Weights of a small transformer language model.
Size: 21 layers, width 384, 18 heads of 32, MLP 1536 squared ReLU, vocabulary 11375, 52.1M parameters.
Architecture: RMSNorm before each block, rotary positions, no biases in attention or MLP, untied embeddings.
Each number is 50 + 15 x the weight over the matrix's rms, rounded and kept within 0 to 99. Layers, rows and columns count from 0.

# down: layer 4 MLP down (transposed), 1536x384, rms 0.0524, rows 192-260, columns 240-287
# up: layer 4 MLP up, 1536x384, rms 0.0574, rows 193-261, columns 240-287
down192:48 21 55 40 52 35 48 37 48 45 64 30 63 59 96 52 48 46 63 51 41 39 60 49 60 49 24 46 59 70 44 44 52 57 56 48 99 78 54 46 40 62 50 66 29 75 62 54
up193:52 41 66 53 53 47 54 73 39 50 67 58 56 40 52 38 40 62 35 65 56 45 65 41 45 48 15 52 33 37 51 40 56 40 35 70 48 38 56 84 76 32 35 53 48 55 29 45
down193:45 52 48 31 48 35 41 43 37 65 54 38 86 26 56 46 85 49 44 62 68 41 44 92 39 20 52 37 15 41 41 65 45 52 58 51 33 69 66 45 35 65 40 47 73 83 52 41
up194:42 35 58 47 58 40 56 55 73 31 56 41 45 34 63 36 39 42 49 71 21 34 32 34 16 51 31 41 49 50 63 49 40 80 41 71 79 20 31 33 64 42 56 57 61 56 45 58
down194:37 50 27 56 42 33 40 78 61 65 41 40 22 48 75 66 76 58 47 53 50 49 14 50 35 69 24 64 45 41 50 32 44 67 59 54 33 48 76 43 12 32 57 54 29 59 52 35
up195:82 53 85 38 45 91 30 57 30 17 50 57 61 79 78 72 25 51 45 34 75 52 35 44 40 66 10 30 61 49 44 38 51 28 34 53 50 31 58 32 32 78 61 56 70 55 53 51
down195:58 58 53 62 47 59 49 23 46 61 56 68 61 44 68 59 16 34 44 40 36 34 48 53 52 70 52 55 37 50 22 53 42 51 55 15 48 66 52 60 31 72 57 53 49 61 48 55
up196:33 53 53 24 23 52 44 56 42 53 59 42 67 52 38 37 33 19 28 78 28 25 37 55 56 32 68 53 66 38 49 73 37 36 34 59 56 44 56 47 62 57 66 38 47 50 52 34
down196:31 58 51 72 65 68 53 51 64 57 48 41 37 74 41 10 74 50 49 66 37 49 43 43 24 47 44 58 81 64 48 52 56 59 54 16 41 67 32 36 37 42 49 47 27 71 32 61
up197:63 58 56 47 45 45 39 62 23 30 30 26 37 54 64 56 27 71 53 73 47 49 60 60 38 55 49 68 54 72 53 27 41 42 71 73 60 54 71 50 66 37 43 44 44 09 68 44
down197:49 56 40 44 51 42 59 59 23 67 55 61 46 83 35 13 60 85 68 38 59 38 24 44 46 49 42 55 67 40 66 44 87 27 71 37 64 61 58 89 38 49 26 51 39 49 54 73
up198:38 60 40 48 62 57 20 43 49 19 24 33 71 46 63 41 63 77 48 41 38 34 41 66 58 36 54 38 48 50 81 57 43 46 36 62 84 88 24 48 51 47 62 59 13 64 60 54
down198:38 48 23 71 69 39 61 52 46 88 44 18 66 29 52 30 58 51 22 20 53 35 47 49 67 52 41 76 47 45 57 14 59 42 39 52 39 41 23 55 31 35 53 37 86 95 58 56
up199:40 48 52 37 60 57 27 63 43 30 33 22 81 47 89 59 48 64 64 67 48 45 41 45 62 58 18 68 64 65 65 31 46 01 55 73 55 52 51 47 25 31 33 58 68 60 72 49
down199:48 68 75 56 62 95 05 66 41 74 49 78 40 47 67 70 37 07 60 30 59 39 70 19 37 90 30 59 00 77 57 57 24 64 25 67 58 35 57 35 76 58 39 43 68 61 62 36
up200:67 56 51 54 28 52 47 64 59 61 69 65 76 51 44 44 99 77 40 57 49 62 45 68 49 55 30 65 63 55 47 36 49 43 49 45 36 38 83 63 60 53 53 63 33 53 35 40
down200:38 54 42 51 31 21 67 32 69 62 79 59 62 56 49 60 56 55 46 82 53 49 61 45 55 53 74 62 46 63 68 68 58 52 34 35 59 39 46 47 31 72 58 40 46 45 31 72
up201:45 59 50 62 73 24 61 63 90 50 21 15 53 47 74 41 42 25 52 57 62 77 60 63 20 60 38 75 32 26 75 62 43 55 56 58 47 50 54 53 37 59 34 59 46 45 76 75
down201:32 48 72 58 42 52 39 42 50 46 44 59 33 44 45 54 73 41 54 36 69 72 64 75 64 27 07 93 36 39 26 50 68 63 40 76 52 45 52 53 60 60 48 65 46 55 76 67
up202:71 28 45 65 37 82 56 55 53 49 44 67 58 48 46 38 46 51 41 58 71 45 63 54 36 41 66 45 37 54 56 78 55 55 32 59 71 60 66 42 48 56 54 52 19 42 55 52
down202:57 30 56 61 63 53 29 37 66 48 35 44 64 77 46 62 48 30 08 48 36 49 47 69 61 37 32 66 53 59 64 66 48 50 81 39 26 27 57 23 44 76 80 40 72 96 40 30
up203:52 68 43 51 62 62 42 46 67 74 45 69 61 58 66 25 56 49 55 60 48 32 76 57 59 22 40 57 66 60 45 45 76 63 59 66 44 64 47 21 45 51 20 29 44 58 49 63
down203:48 43 47 41 39 40 49 42 57 47 79 37 56 43 67 56 47 75 21 45 49 63 65 57 41 73 50 58 34 53 25 77 17 00 50 35 40 73 68 36 27 38 63 52 35 33 58 79
up204:62 38 62 47 44 52 70 72 10 66 46 48 52 56 40 54 57 46 33 61 51 42 32 66 34 67 47 43 82 29 45 50 55 53 44 54 70 36 42 62 29 38 46 33 54 47 56 53
down204:55 18 59 39 35 64 32 51 69 71 57 22 37 39 30 42 48 29 62 57 90 33 43 92 57 51 47 75 47 49 27 78 33 36 34 56 90 41 41 57 70 56 49 70 52 47 75 42
up205:46 32 65 42 61 74 39 51 51 53 63 60 40 27 50 73 78 56 47 68 40 46 80 48 46 33 83 46 54 42 35 24 78 60 53 57 31 74 41 54 48 49 40 28 63 15 33 57
down205:47 08 22 35 64 56 60 37 50 76 59 41 42 65 48 63 61 75 67 57 46 15 25 36 36 30 48 33 43 38 73 67 67 36 79 52 66 59 66 51 23 38 23 54 29 54 41 43
up206:74 37 62 24 27 73 55 47 83 30 71 70 31 50 36 57 56 45 58 92 57 57 40 54 42 54 59 55 31 52 61 50 40 75 34 40 40 53 49 56 36 39 51 58 30 36 61 56
down206:66 54 79 21 48 43 58 51 69 64 58 41 45 55 48 61 48 45 58 38 54 60 41 72 22 38 62 33 46 39 84 53 50 42 42 54 60 66 54 41 33 37 21 45 21 41 43 48
up207:53 57 46 53 42 58 65 46 71 32 54 46 67 68 52 35 72 60 40 43 57 45 53 69 63 40 44 45 57 28 59 21 46 54 83 62 41 52 28 52 51 50 55 41 66 54 46 50
down207:39 46 32 64 34 33 23 27 44 40 23 54 31 30 46 58 42 51 53 34 24 54 35 42 28 47 58 96 13 40 39 67 52 56 40 51 34 48 61 39 48 82 43 45 53 19 38 46
up208:66 43 60 34 60 45 56 31 48 72 59 79 49 32 42 27 41 30 63 55 48 59 52 25 26 53 37 37 59 59 66 53 36 44 12 24 39 30 60 34 49 34 71 39 54 51 54 72
down208:41 60 57 85 68 40 74 46 34 65 72 49 26 35 45 64 47 56 51 60 64 60 67 29 38 78 43 38 41 37 69 34 30 45 57 21 63 48 41 77 82 62 53 64 59 79 60 68
up209:70 60 51 30 62 38 47 57 78 49 59 65 76 67 81 50 70 48 57 65 40 66 52 52 60 42 46 63 46 80 28 67 60 46 57 31 40 42 57 34 47 30 50 48 73 72 59 32
down209:67 52 56 53 44 73 42 50 40 46 50 30 72 63 62 70 63 53 57 34 36 27 73 61 98 67 52 60 65 32 50 53 74 36 67 56 38 65 61 38 90 43 37 41 84 71 36 40
up210:51 51 47 68 48 44 45 54 52 44 56 33 73 26 67 26 56 51 48 50 51 43 50 84 56 32 53 44 50 36 46 54 55 53 60 56 46 55 36 62 52 39 31 60 35 47 58 61
down210:50 68 36 41 36 37 46 75 62 63 54 46 45 72 41 46 62 32 30 31 57 50 19 29 37 38 54 76 53 31 74 77 46 24 50 26 41 37 45 07 77 73 54 68 47 60 62 74
up211:36 75 47 50 61 30 67 46 52 65 54 48 62 51 57 30 38 54 42 56 57 36 29 36 48 55 38 29 40 23 53 54 68 22 58 35 51 47 38 57 45 61 46 34 45 83 57 56
down211:32 64 56 39 47 66 68 44 32 44 43 53 53 77 33 55 61 24 48 42 56 57 67 66 41 51 36 59 77 28 80 47 36 29 61 60 44 83 56 34 19 50 58 43 48 44 64 67
up212:39 39 64 80 44 53 75 46 66 44 43 38 35 37 66 54 73 54 68 59 50 36 53 53 54 48 49 44 47 61 51 11 49 53 47 53 39 57 54 54 70 45 46 71 37 45 60 54
down212:66 40 62 69 64 48 37 48 63 70 51 42 29 59 48 50 27 64 49 52 36 67 65 23 60 38 59 42 46 64 34 44 47 39 45 36 28 71 57 53 72 36 46 48 64 58 46 14
up213:38 42 56 45 51 69 33 58 60 36 34 60 51 31 68 51 32 62 66 66 63 45 62 70 46 22 60 44 45 50 26 55 55 78 61 41 40 43 39 55 59 55 26 30 45 77 66 33
down213:65 64 56 57 45 33 53 42 46 36 45 54 43 48 35 22 58 38 53 59 57 56 39 39 32 29 28 37 51 31 38 49 40 42 63 58 67 46 44 61 60 30 47 43 50 33 87 81
up214:62 60 57 33 25 66 71 61 34 37 36 63 60 68 22 24 54 26 55 46 60 44 64 73 83 60 57 51 59 48 70 43 31 44 28 51 56 36 47 47 50 43 30 52 51 44 61 43
down214:51 73 35 29 80 59 70 54 43 55 60 46 56 57 44 53 75 51 42 26 53 08 52 48 70 54 29 56 33 26 60 71 61 45 76 56 36 76 48 53 45 50 17 52 52 39 46 44
up215:51 53 57 48 41 60 67 62 33 33 72 49 44 29 63 55 21 41 29 52 72 41 55 51 42 49 65 67 49 26 60 54 41 34 55 38 48 42 58 48 43 40 46 61 63 55 54 39
down215:42 37 59 31 30 51 56 82 64 48 50 45 46 48 67 70 40 45 60 50 54 61 54 38 35 45 52 48 60 47 50 63 66 30 68 59 56 55 42 31 27 67 52 56 69 47 57 43
up216:42 37 54 60 51 42 61 40 46 60 60 40 29 42 45 60 46 56 44 59 38 71 60 51 36 59 51 26 56 51 33 60 39 45 47 49 56 15 57 49 39 61 64 65 65 54 68 68
down216:29 56 49 44 56 65 77 38 53 49 35 80 47 58 79 62 56 39 20 37 42 60 73 52 46 32 61 46 43 84 65 34 40 37 46 36 49 58 53 34 35 71 31 60 55 72 52 27
up217:43 47 53 82 40 52 21 61 52 76 55 56 60 48 64 64 73 44 47 52 57 25 35 53 46 24 40 41 43 55 66 32 53 63 43 36 46 49 38 41 62 49 42 55 24 39 64 25
down217:54 37 24 71 28 58 43 17 53 23 47 63 45 49 75 60 50 60 83 57 76 16 25 17 66 44 15 45 61 33 46 62 29 22 33 45 38 71 40 56 40 55 20 62 62 75 41 51
up218:48 73 36 64 56 41 50 29 32 73 59 48 64 28 66 68 74 55 74 61 47 86 49 57 39 53 66 53 63 49 60 54 65 39 45 18 32 69 48 52 48 47 60 80 32 64 60 72
down218:55 48 30 68 36 76 36 25 52 55 86 43 81 49 76 42 35 88 41 42 37 48 53 69 59 52 39 28 56 62 64 20 41 28 57 26 45 40 59 48 41 50 54 55 44 49 45 60
up219:42 31 50 61 69 40 22 27 37 46 42 74 46 46 72 78 49 57 65 37 30 29 32 61 48 48 24 34 66 64 46 26 48 82 67 64 49 54 71 83 49 36 57 48 40 46 54 64
down219:17 30 73 86 53 57 18 34 69 62 70 68 59 63 66 42 40 86 53 76 36 10 27 28 86 89 39 45 56 54 37 55 50 55 14 90 79 57 33 59 41 43 55 45 29 41 38 55
up220:30 56 45 36 53 44 55 58 62 69 46 47 49 60 49 63 43 47 63 62 38 31 26 62 44 43 75 31 35 59 56 54 65 47 57 58 36 41 38 30 64 59 62 63 27 74 35 74
down220:50 41 30 51 57 65 59 52 57 75 63 70 40 69 42 36 43 52 55 21 71 44 09 47 28 33 55 46 33 32 55 51 51 13 76 85 63 47 40 64 56 62 28 63 33 61 45 65
up221:33 72 70 61 38 55 46 55 56 51 53 65 52 33 37 72 32 63 54 67 48 95 49 60 35 60 35 27 53 60 75 39 53 47 27 63 58 22 40 67 56 53 58 38 57 50 61 53
down221:49 46 47 49 59 72 48 33 68 53 15 36 61 45 45 34 91 77 34 57 46 52 50 47 54 59 85 57 17 62 52 42 51 53 31 53 33 56 75 51 56 51 74 44 27 57 40 48
up222:44 37 63 24 35 40 41 22 48 70 78 60 31 52 54 79 55 35 59 46 68 40 81 26 44 49 37 43 48 64 38 80 61 65 46 72 93 37 12 58 64 35 32 37 45 38 48 42
down222:66 56 50 59 64 34 81 36 53 73 57 29 68 40 42 34 63 36 65 65 57 35 63 45 34 65 38 47 26 60 43 69 73 35 27 34 56 55 00 39 45 28 47 63 50 54 45 14
up223:45 25 43 63 57 42 52 17 83 61 53 61 62 31 45 93 36 57 54 50 87 37 26 52 74 35 99 50 67 48 63 43 40 28 49 38 42 39 39 46 42 38 51 37 37 40 75 45
down223:44 43 32 66 48 58 63 40 50 64 57 56 34 74 73 60 47 46 45 43 44 41 39 65 69 28 27 36 37 46 72 56 56 25 48 32 64 46 19 74 50 48 77 47 71 39 60 72
up224:44 48 32 49 59 54 79 73 38 61 11 37 43 56 59 49 75 55 75 22 45 94 72 53 39 65 55 39 26 77 45 37 47 34 51 26 32 35 47 39 26 39 46 63 68 48 43 39
down224:68 52 68 39 59 49 68 61 75 49 66 47 55 50 24 23 61 37 69 41 28 62 54 46 68 56 52 44 63 51 38 21 39 47 61 36 60 56 59 43 53 43 60 53 51 50 48 31
up225:50 47 50 80 31 37 34 26 32 57 46 25 57 31 23 66 48 33 88 23 34 55 64 37 53 75 78 46 61 81 46 42 59 61 48 32 43 26 80 54 32 29 58 40 53 29 33 55
down225:54 59 73 40 59 59 70 71 02 56 54 44 55 45 42 37 46 52 33 20 49 59 29 51 85 41 25 61 71 40 72 32 67 58 38 71 70 45 47 54 59 46 49 69 88 42 96 67
up226:51 65 38 61 36 61 55 35 29 45 29 43 49 33 48 55 44 25 46 53 56 55 67 59 61 43 58 59 68 40 45 64 57 40 30 32 73 52 24 46 76 19 73 82 59 42 48 56
down226:82 63 26 76 53 43 50 45 31 64 39 46 76 45 27 44 51 47 10 67 60 45 42 50 57 46 51 32 41 22 40 73 77 48 61 40 33 34 48 16 52 53 31 85 50 47 39 58
up227:58 39 48 23 63 61 56 51 45 47 15 59 52 46 61 66 61 22 72 61 46 36 46 41 33 42 70 50 62 42 52 48 31 53 49 57 29 66 60 25 55 62 48 35 68 24 71 46
down227:49 40 60 20 53 43 37 85 58 00 71 62 71 66 52 46 33 57 67 65 48 60 51 62 40 38 56 33 32 18 29 62 50 61 51 30 46 58 37 52 65 39 69 61 58 48 68 61
up228:66 22 37 29 01 28 61 75 34 93 65 70 53 53 47 44 42 40 50 56 54 32 73 56 49 44 51 51 67 39 58 62 50 63 46 78 84 75 70 60 55 80 58 86 54 34 39 55
down228:50 79 61 61 41 28 68 44 63 48 37 30 49 43 50 28 65 46 71 34 42 70 24 40 45 80 19 51 43 78 60 45 30 71 68 26 38 76 07 17 41 41 59 59 37 67 61 78
up229:59 48 43 83 32 42 42 58 63 30 42 49 61 40 45 37 52 41 41 58 50 52 61 10 38 64 57 56 41 50 20 34 61 29 44 21 41 22 60 35 31 78 65 38 40 64 42 65
down229:70 41 66 33 45 55 47 59 36 53 71 43 54 41 42 63 72 48 81 41 43 45 58 45 39 58 62 46 43 55 65 49 39 56 51 55 38 67 30 51 17 31 20 60 35 19 49 47
up230:55 75 49 69 62 75 47 51 49 63 55 40 42 61 71 57 64 44 80 54 37 25 59 44 29 71 72 41 63 43 46 40 51 68 32 84 42 56 72 69 30 51 29 33 54 53 61 68
down230:68 41 29 54 77 49 62 26 53 50 47 56 56 40 36 60 47 42 33 32 31 17 77 57 23 39 48 66 43 71 34 33 30 40 64 46 33 58 44 38 42 32 49 50 44 51 63 47
up231:50 45 35 47 36 34 48 25 70 50 49 49 23 52 51 62 75 35 86 45 54 42 44 54 31 61 68 54 30 39 39 37 55 37 47 37 41 44 25 64 41 54 55 49 49 75 55 59
down231:36 64 41 53 51 50 42 34 47 62 45 45 39 51 35 54 68 49 46 60 47 46 41 41 54 39 51 52 56 50 53 38 49 59 43 63 50 55 43 37 41 37 57 58 52 38 64 52
up232:46 46 54 63 60 50 31 48 18 47 46 47 66 43 42 83 66 33 55 45 18 52 43 45 56 81 60 63 53 58 57 41 25 49 65 38 25 52 56 52 39 40 51 65 49 65 13 15
down232:57 65 61 25 36 14 73 31 56 60 43 27 48 12 59 52 58 56 50 46 80 88 21 32 53 82 41 29 26 38 45 38 54 50 55 57 52 61 41 50 39 68 43 76 95 48 20 66
up233:57 49 60 44 45 15 51 46 54 43 57 37 40 59 69 40 40 37 31 83 59 36 71 74 36 61 57 64 34 45 21 30 45 66 43 58 61 62 26 37 54 47 39 25 40 61 98 48
down233:62 64 47 70 66 40 43 61 42 51 51 48 41 40 72 47 39 46 53 51 56 40 45 24 32 58 82 99 26 69 53 54 40 40 28 28 40 15 54 53 37 62 39 36 37 71 54 46
up234:58 45 61 73 38 79 61 40 28 52 30 35 13 48 73 48 24 40 65 31 55 61 60 77 44 50 47 37 46 33 27 67 49 75 50 41 49 49 52 30 52 42 17 44 56 58 29 26
down234:56 51 50 70 32 59 33 48 55 51 53 49 43 43 57 42 45 40 38 36 54 41 44 60 59 49 60 47 63 44 46 57 40 58 59 47 42 28 50 47 63 48 55 39 42 29 45 55
up235:54 53 53 34 44 32 66 44 82 65 31 30 45 46 63 56 52 53 26 46 49 55 71 37 53 52 53 53 60 13 19 35 61 54 65 63 49 20 38 38 38 43 39 21 51 37 57 58
down235:76 24 37 79 66 46 50 57 50 50 65 54 43 42 54 55 73 40 49 46 55 48 66 49 45 60 61 43 18 37 59 56 64 51 43 40 31 43 29 32 57 56 43 37 48 67 49 73
up236:78 65 23 48 43 35 55 59 48 42 20 70 84 33 32 38 41 39 31 41 59 83 74 71 50 73 43 33 75 38 07 60 52 45 52 61 52 55 61 44 33 51 41 58 54 52 56 37
down236:52 53 62 57 49 47 63 37 71 43 68 53 53 54 73 84 43 62 60 49 58 52 47 58 63 62 39 60 37 28 71 64 56 36 29 48 39 47 47 40 39 49 53 71 51 50 41 53
up237:48 38 43 30 69 50 39 48 76 61 50 46 84 35 52 57 30 62 45 35 61 58 38 29 42 26 49 56 40 51 68 48 30 57 62 48 43 53 64 69 25 67 35 61 52 29 69 62
down237:62 52 54 37 67 54 33 34 59 62 47 36 35 36 59 54 42 53 58 43 66 67 49 51 57 46 64 47 44 41 53 48 38 60 52 55 48 67 54 45 53 62 53 59 44 64 55 65
up238:44 87 75 49 44 48 31 45 45 63 59 38 54 60 73 40 55 52 54 31 42 55 42 99 54 48 61 47 35 75 61 42 61 96 46 53 45 44 62 50 64 71 43 66 44 31 45 36
down238:38 61 53 56 64 73 54 55 62 48 50 45 29 39 54 21 59 47 43 47 52 55 70 33 53 61 78 21 66 20 83 71 63 68 61 66 59 43 35 67 66 57 52 75 50 45 63 43
up239:44 34 64 42 63 35 39 59 79 54 77 55 24 23 53 48 72 45 58 20 32 57 58 36 59 50 61 39 30 37 55 45 47 47 29 74 62 57 41 35 16 33 70 49 49 43 73 50
down239:51 53 80 35 56 53 32 55 57 55 45 56 33 43 57 39 50 65 46 58 51 50 46 16 38 52 38 32 61 34 74 32 30 78 60 77 73 43 41 58 27 47 52 73 42 42 51 57
up240:45 51 52 51 69 46 74 57 47 41 63 42 55 47 31 44 54 58 27 49 50 51 59 59 54 60 46 72 42 71 53 45 62 40 41 49 18 51 61 79 52 61 56 51 37 46 58 30
down240:47 71 69 71 63 45 43 56 42 61 38 43 48 70 35 57 40 79 45 69 44 52 57 49 59 80 53 22 57 58 53 49 44 47 31 35 62 52 41 73 58 36 52 27 48 51 51 16
up241:49 56 31 39 51 71 48 33 68 47 43 58 30 29 53 42 62 64 49 35 67 60 57 47 46 72 65 61 59 34 43 49 31 40 44 29 48 64 47 41 45 58 43 58 41 40 70 62
down241:53 51 25 32 51 29 26 70 21 36 29 67 47 31 69 52 51 57 59 58 39 55 41 54 64 73 47 43 54 45 36 54 29 39 78 56 56 52 52 62 17 45 56 64 38 32 57 66
up242:42 48 71 10 56 38 45 46 49 69 48 69 59 49 46 72 71 43 46 69 17 62 57 88 33 87 72 66 49 54 60 52 45 54 71 59 62 32 42 52 53 36 34 48 62 42 53 49
down242:44 52 57 35 58 39 54 39 23 42 45 48 48 53 53 36 52 36 60 67 50 38 35 52 42 71 55 51 30 40 62 76 58 45 60 48 57 38 70 56 74 57 59 54 28 43 38 48
up243:30 36 71 34 43 93 49 52 37 81 36 48 55 84 83 71 60 18 24 40 47 49 82 34 49 44 35 59 44 75 27 28 47 42 34 84 44 47 34 57 62 74 42 73 57 44 50 59
down243:53 39 70 47 64 50 45 39 42 67 45 37 68 44 45 58 55 49 66 61 67 48 65 32 43 52 54 44 53 66 76 58 46 60 42 55 48 57 58 23 39 96 44 46 49 26 54 42
up244:70 11 47 48 58 35 33 45 42 55 40 47 63 54 45 26 78 80 40 23 37 45 87 66 49 68 61 43 68 55 57 55 45 54 67 40 67 45 45 26 42 49 55 43 35 58 50 63
down244:55 72 31 46 66 30 80 62 28 54 47 50 44 60 75 49 53 55 66 58 61 48 40 34 52 26 59 55 56 43 37 70 35 60 56 40 51 64 56 69 38 49 60 43 15 62 49 47
up245:50 41 52 51 65 29 21 44 60 44 42 23 30 60 49 49 64 52 56 74 53 64 57 58 70 55 49 37 47 70 46 39 43 51 41 66 43 34 63 33 44 64 51 41 55 62 44 56
down245:56 65 41 69 58 50 44 59 63 46 41 39 52 44 17 78 25 58 48 60 66 55 45 38 49 55 29 30 34 43 35 39 38 48 49 42 46 37 52 48 51 65 45 40 61 35 60 39
up246:53 41 52 87 78 56 45 45 34 58 35 34 46 28 28 72 70 62 25 62 42 35 56 33 53 36 46 31 52 37 77 36 43 74 53 60 60 39 74 58 37 81 30 64 52 67 38 83
down246:61 28 30 53 46 60 57 66 47 36 59 69 65 65 52 56 27 64 41 69 51 33 70 26 29 56 56 57 61 48 45 53 29 33 62 51 47 71 61 60 73 54 62 37 38 45 51 38
up247:50 34 65 49 64 57 38 77 59 34 58 37 42 64 47 19 24 49 46 24 58 55 61 40 48 56 34 47 62 48 38 37 52 60 50 25 54 46 63 46 68 37 74 64 65 57 48 61
down247:50 42 42 31 36 41 57 38 54 59 34 80 36 57 29 65 55 27 23 20 32 53 41 34 21 48 53 74 39 05 70 63 29 83 49 41 56 03 42 51 59 47 35 30 43 38 42 31
up248:36 47 52 42 46 47 73 43 32 62 34 57 26 32 31 48 14 66 21 48 35 21 42 45 37 47 50 36 49 45 52 22 55 50 65 65 43 47 55 35 43 10 76 53 18 52 60 34
down248:31 56 49 68 29 44 50 29 64 55 35 65 52 55 42 32 39 20 47 48 38 35 41 46 27 42 56 68 65 64 42 38 46 31 41 83 37 48 67 39 45 83 38 68 51 77 46 40
up249:68 33 30 57 51 31 49 59 64 43 46 34 59 59 58 71 39 48 37 32 68 26 51 44 68 59 51 48 50 46 58 49 36 66 43 27 52 33 75 49 26 22 46 33 54 78 28 53
down249:47 75 44 81 35 54 48 41 38 46 47 44 74 58 44 38 44 75 85 63 71 23 33 72 54 59 80 64 51 29 54 33 68 45 35 41 44 45 86 73 47 45 57 54 61 73 46 34
up250:95 36 61 79 49 60 65 51 48 56 74 56 49 01 61 56 59 38 48 33 59 31 32 35 31 29 55 81 53 30 09 72 41 46 36 54 39 45 49 48 38 41 52 47 47 34 27 54
down250:67 51 49 60 37 57 54 46 46 63 23 41 47 42 52 59 57 51 56 32 45 36 50 64 54 52 72 59 61 51 34 43 72 27 63 43 53 56 41 52 42 68 44 58 54 73 33 46
up251:50 61 64 54 48 49 57 28 32 44 61 33 45 56 50 88 47 41 86 12 45 52 53 62 28 57 49 36 58 51 82 42 51 69 37 43 72 67 36 29 29 69 54 56 31 64 46 65
down251:30 53 61 40 38 42 46 30 48 20 64 52 35 61 48 39 22 59 55 34 54 52 40 49 43 59 54 52 64 35 48 27 47 64 66 47 43 46 23 57 29 55 38 36 70 66 44 64
up252:45 35 51 60 41 55 65 38 63 48 44 58 40 58 27 67 62 55 63 30 24 69 53 71 42 68 68 30 75 58 52 51 74 48 16 67 42 41 32 55 55 65 53 63 28 42 48 41
down252:58 51 66 58 56 47 32 54 42 42 50 41 46 40 18 55 74 75 34 47 55 46 55 45 78 45 46 45 57 60 45 54 52 75 57 53 40 39 50 38 67 38 41 46 41 53 26 43
up253:42 48 28 79 59 57 41 51 57 50 46 49 51 50 59 62 76 50 63 37 43 43 63 73 40 55 52 64 46 47 61 70 50 48 47 44 53 59 53 56 55 76 50 58 52 54 36 68
down253:46 32 27 44 33 42 57 36 65 25 45 63 48 64 26 68 64 41 50 72 36 67 38 60 66 69 71 58 44 72 47 41 48 34 37 35 15 53 58 51 29 35 29 44 57 45 36 33
up254:59 37 31 65 50 56 61 28 55 27 55 80 85 33 50 66 44 47 63 61 43 55 47 74 45 66 72 50 58 43 26 60 71 50 53 49 72 77 46 58 49 59 38 53 33 58 65 62
down254:57 42 70 49 55 53 51 45 55 49 39 60 57 27 75 34 49 61 55 43 61 41 53 59 38 40 51 65 43 46 22 48 51 20 66 32 64 55 45 55 44 52 58 52 19 57 89 47
up255:47 67 49 67 28 61 21 39 69 80 44 29 44 49 53 64 80 35 40 42 30 35 73 53 19 35 52 82 43 73 56 58 63 59 90 41 27 38 21 51 36 59 49 73 52 64 40 72
down255:41 18 50 48 56 41 39 63 46 51 56 55 22 74 27 32 38 30 23 50 59 63 46 41 42 48 77 21 56 26 37 42 57 43 88 64 58 39 45 50 63 38 27 58 38 40 68 47
up256:53 58 68 51 82 67 44 76 38 48 27 57 59 54 75 51 75 34 44 45 41 41 56 61 62 58 45 56 68 42 56 55 70 35 51 28 51 54 46 36 42 43 47 21 32 34 37 60
down256:43 29 59 27 43 56 66 25 72 72 49 57 47 65 46 41 56 57 32 48 64 48 58 62 20 48 21 38 43 45 31 59 80 77 42 17 18 62 43 45 47 70 69 53 31 50 51 52
up257:61 63 43 65 51 33 55 49 71 73 69 53 60 45 30 48 54 44 33 46 18 43 67 73 65 48 58 42 27 42 52 49 43 66 57 53 32 47 66 26 50 55 42 56 72 76 62 49
down257:49 78 47 63 61 39 52 68 52 53 59 42 70 72 24 40 66 52 41 57 49 48 47 47 39 49 59 31 63 52 73 45 45 37 47 72 04 51 35 44 40 58 60 46 57 65 76 58
up258:57 30 33 47 40 60 50 44 65 57 54 38 39 65 56 53 22 43 19 57 29 57 33 31 39 35 61 73 51 55 54 61 22 49 30 53 32 99 62 71 47 51 50 58 64 69 66 62
down258:27 39 36 81 28 39 50 48 45 43 51 68 53 72 42 17 70 52 37 29 29 70 57 36 18 57 39 48 75 30 45 36 61 59 43 54 59 44 36 54 68 35 51 80 28 49 48 42
up259:73 36 25 62 24 78 71 48 56 28 57 53 38 71 48 43 60 39 48 42 41 18 39 47 49 71 52 48 39 42 53 62 67 69 56 42 41 49 29 42 43 48 51 35 70 51 38 87
down259:53 39 40 66 28 59 50 72 61 55 60 16 34 54 58 41 58 52 56 51 61 55 49 55 41 54 40 28 55 39 61 41 53 48 36 38 43 53 65 44 42 35 51 63 67 53 16 53
up260:48 38 47 32 40 48 46 37 73 67 43 50 21 30 23 55 85 46 48 54 51 73 25 50 56 62 60 41 45 28 55 62 61 68 41 42 61 38 78 77 51 37 38 46 42 57 57 55
down260:40 60 47 31 60 48 59 60 35 50 55 53 60 41 52 63 35 54 47 56 64 35 52 29 36 56 75 33 39 46 56 44 25 56 60 57 53 60 37 61 58 51 29 53 51 32 57 62
up261:69 11 40 09 58 59 55 70 40 12 53 49 54 66 46 21 37 25 64 63 31 74 42 47 65 38 56 28 53 45 52 31 20 71 44 59 31 69 47 57 56 70 44 63 57 45 44 52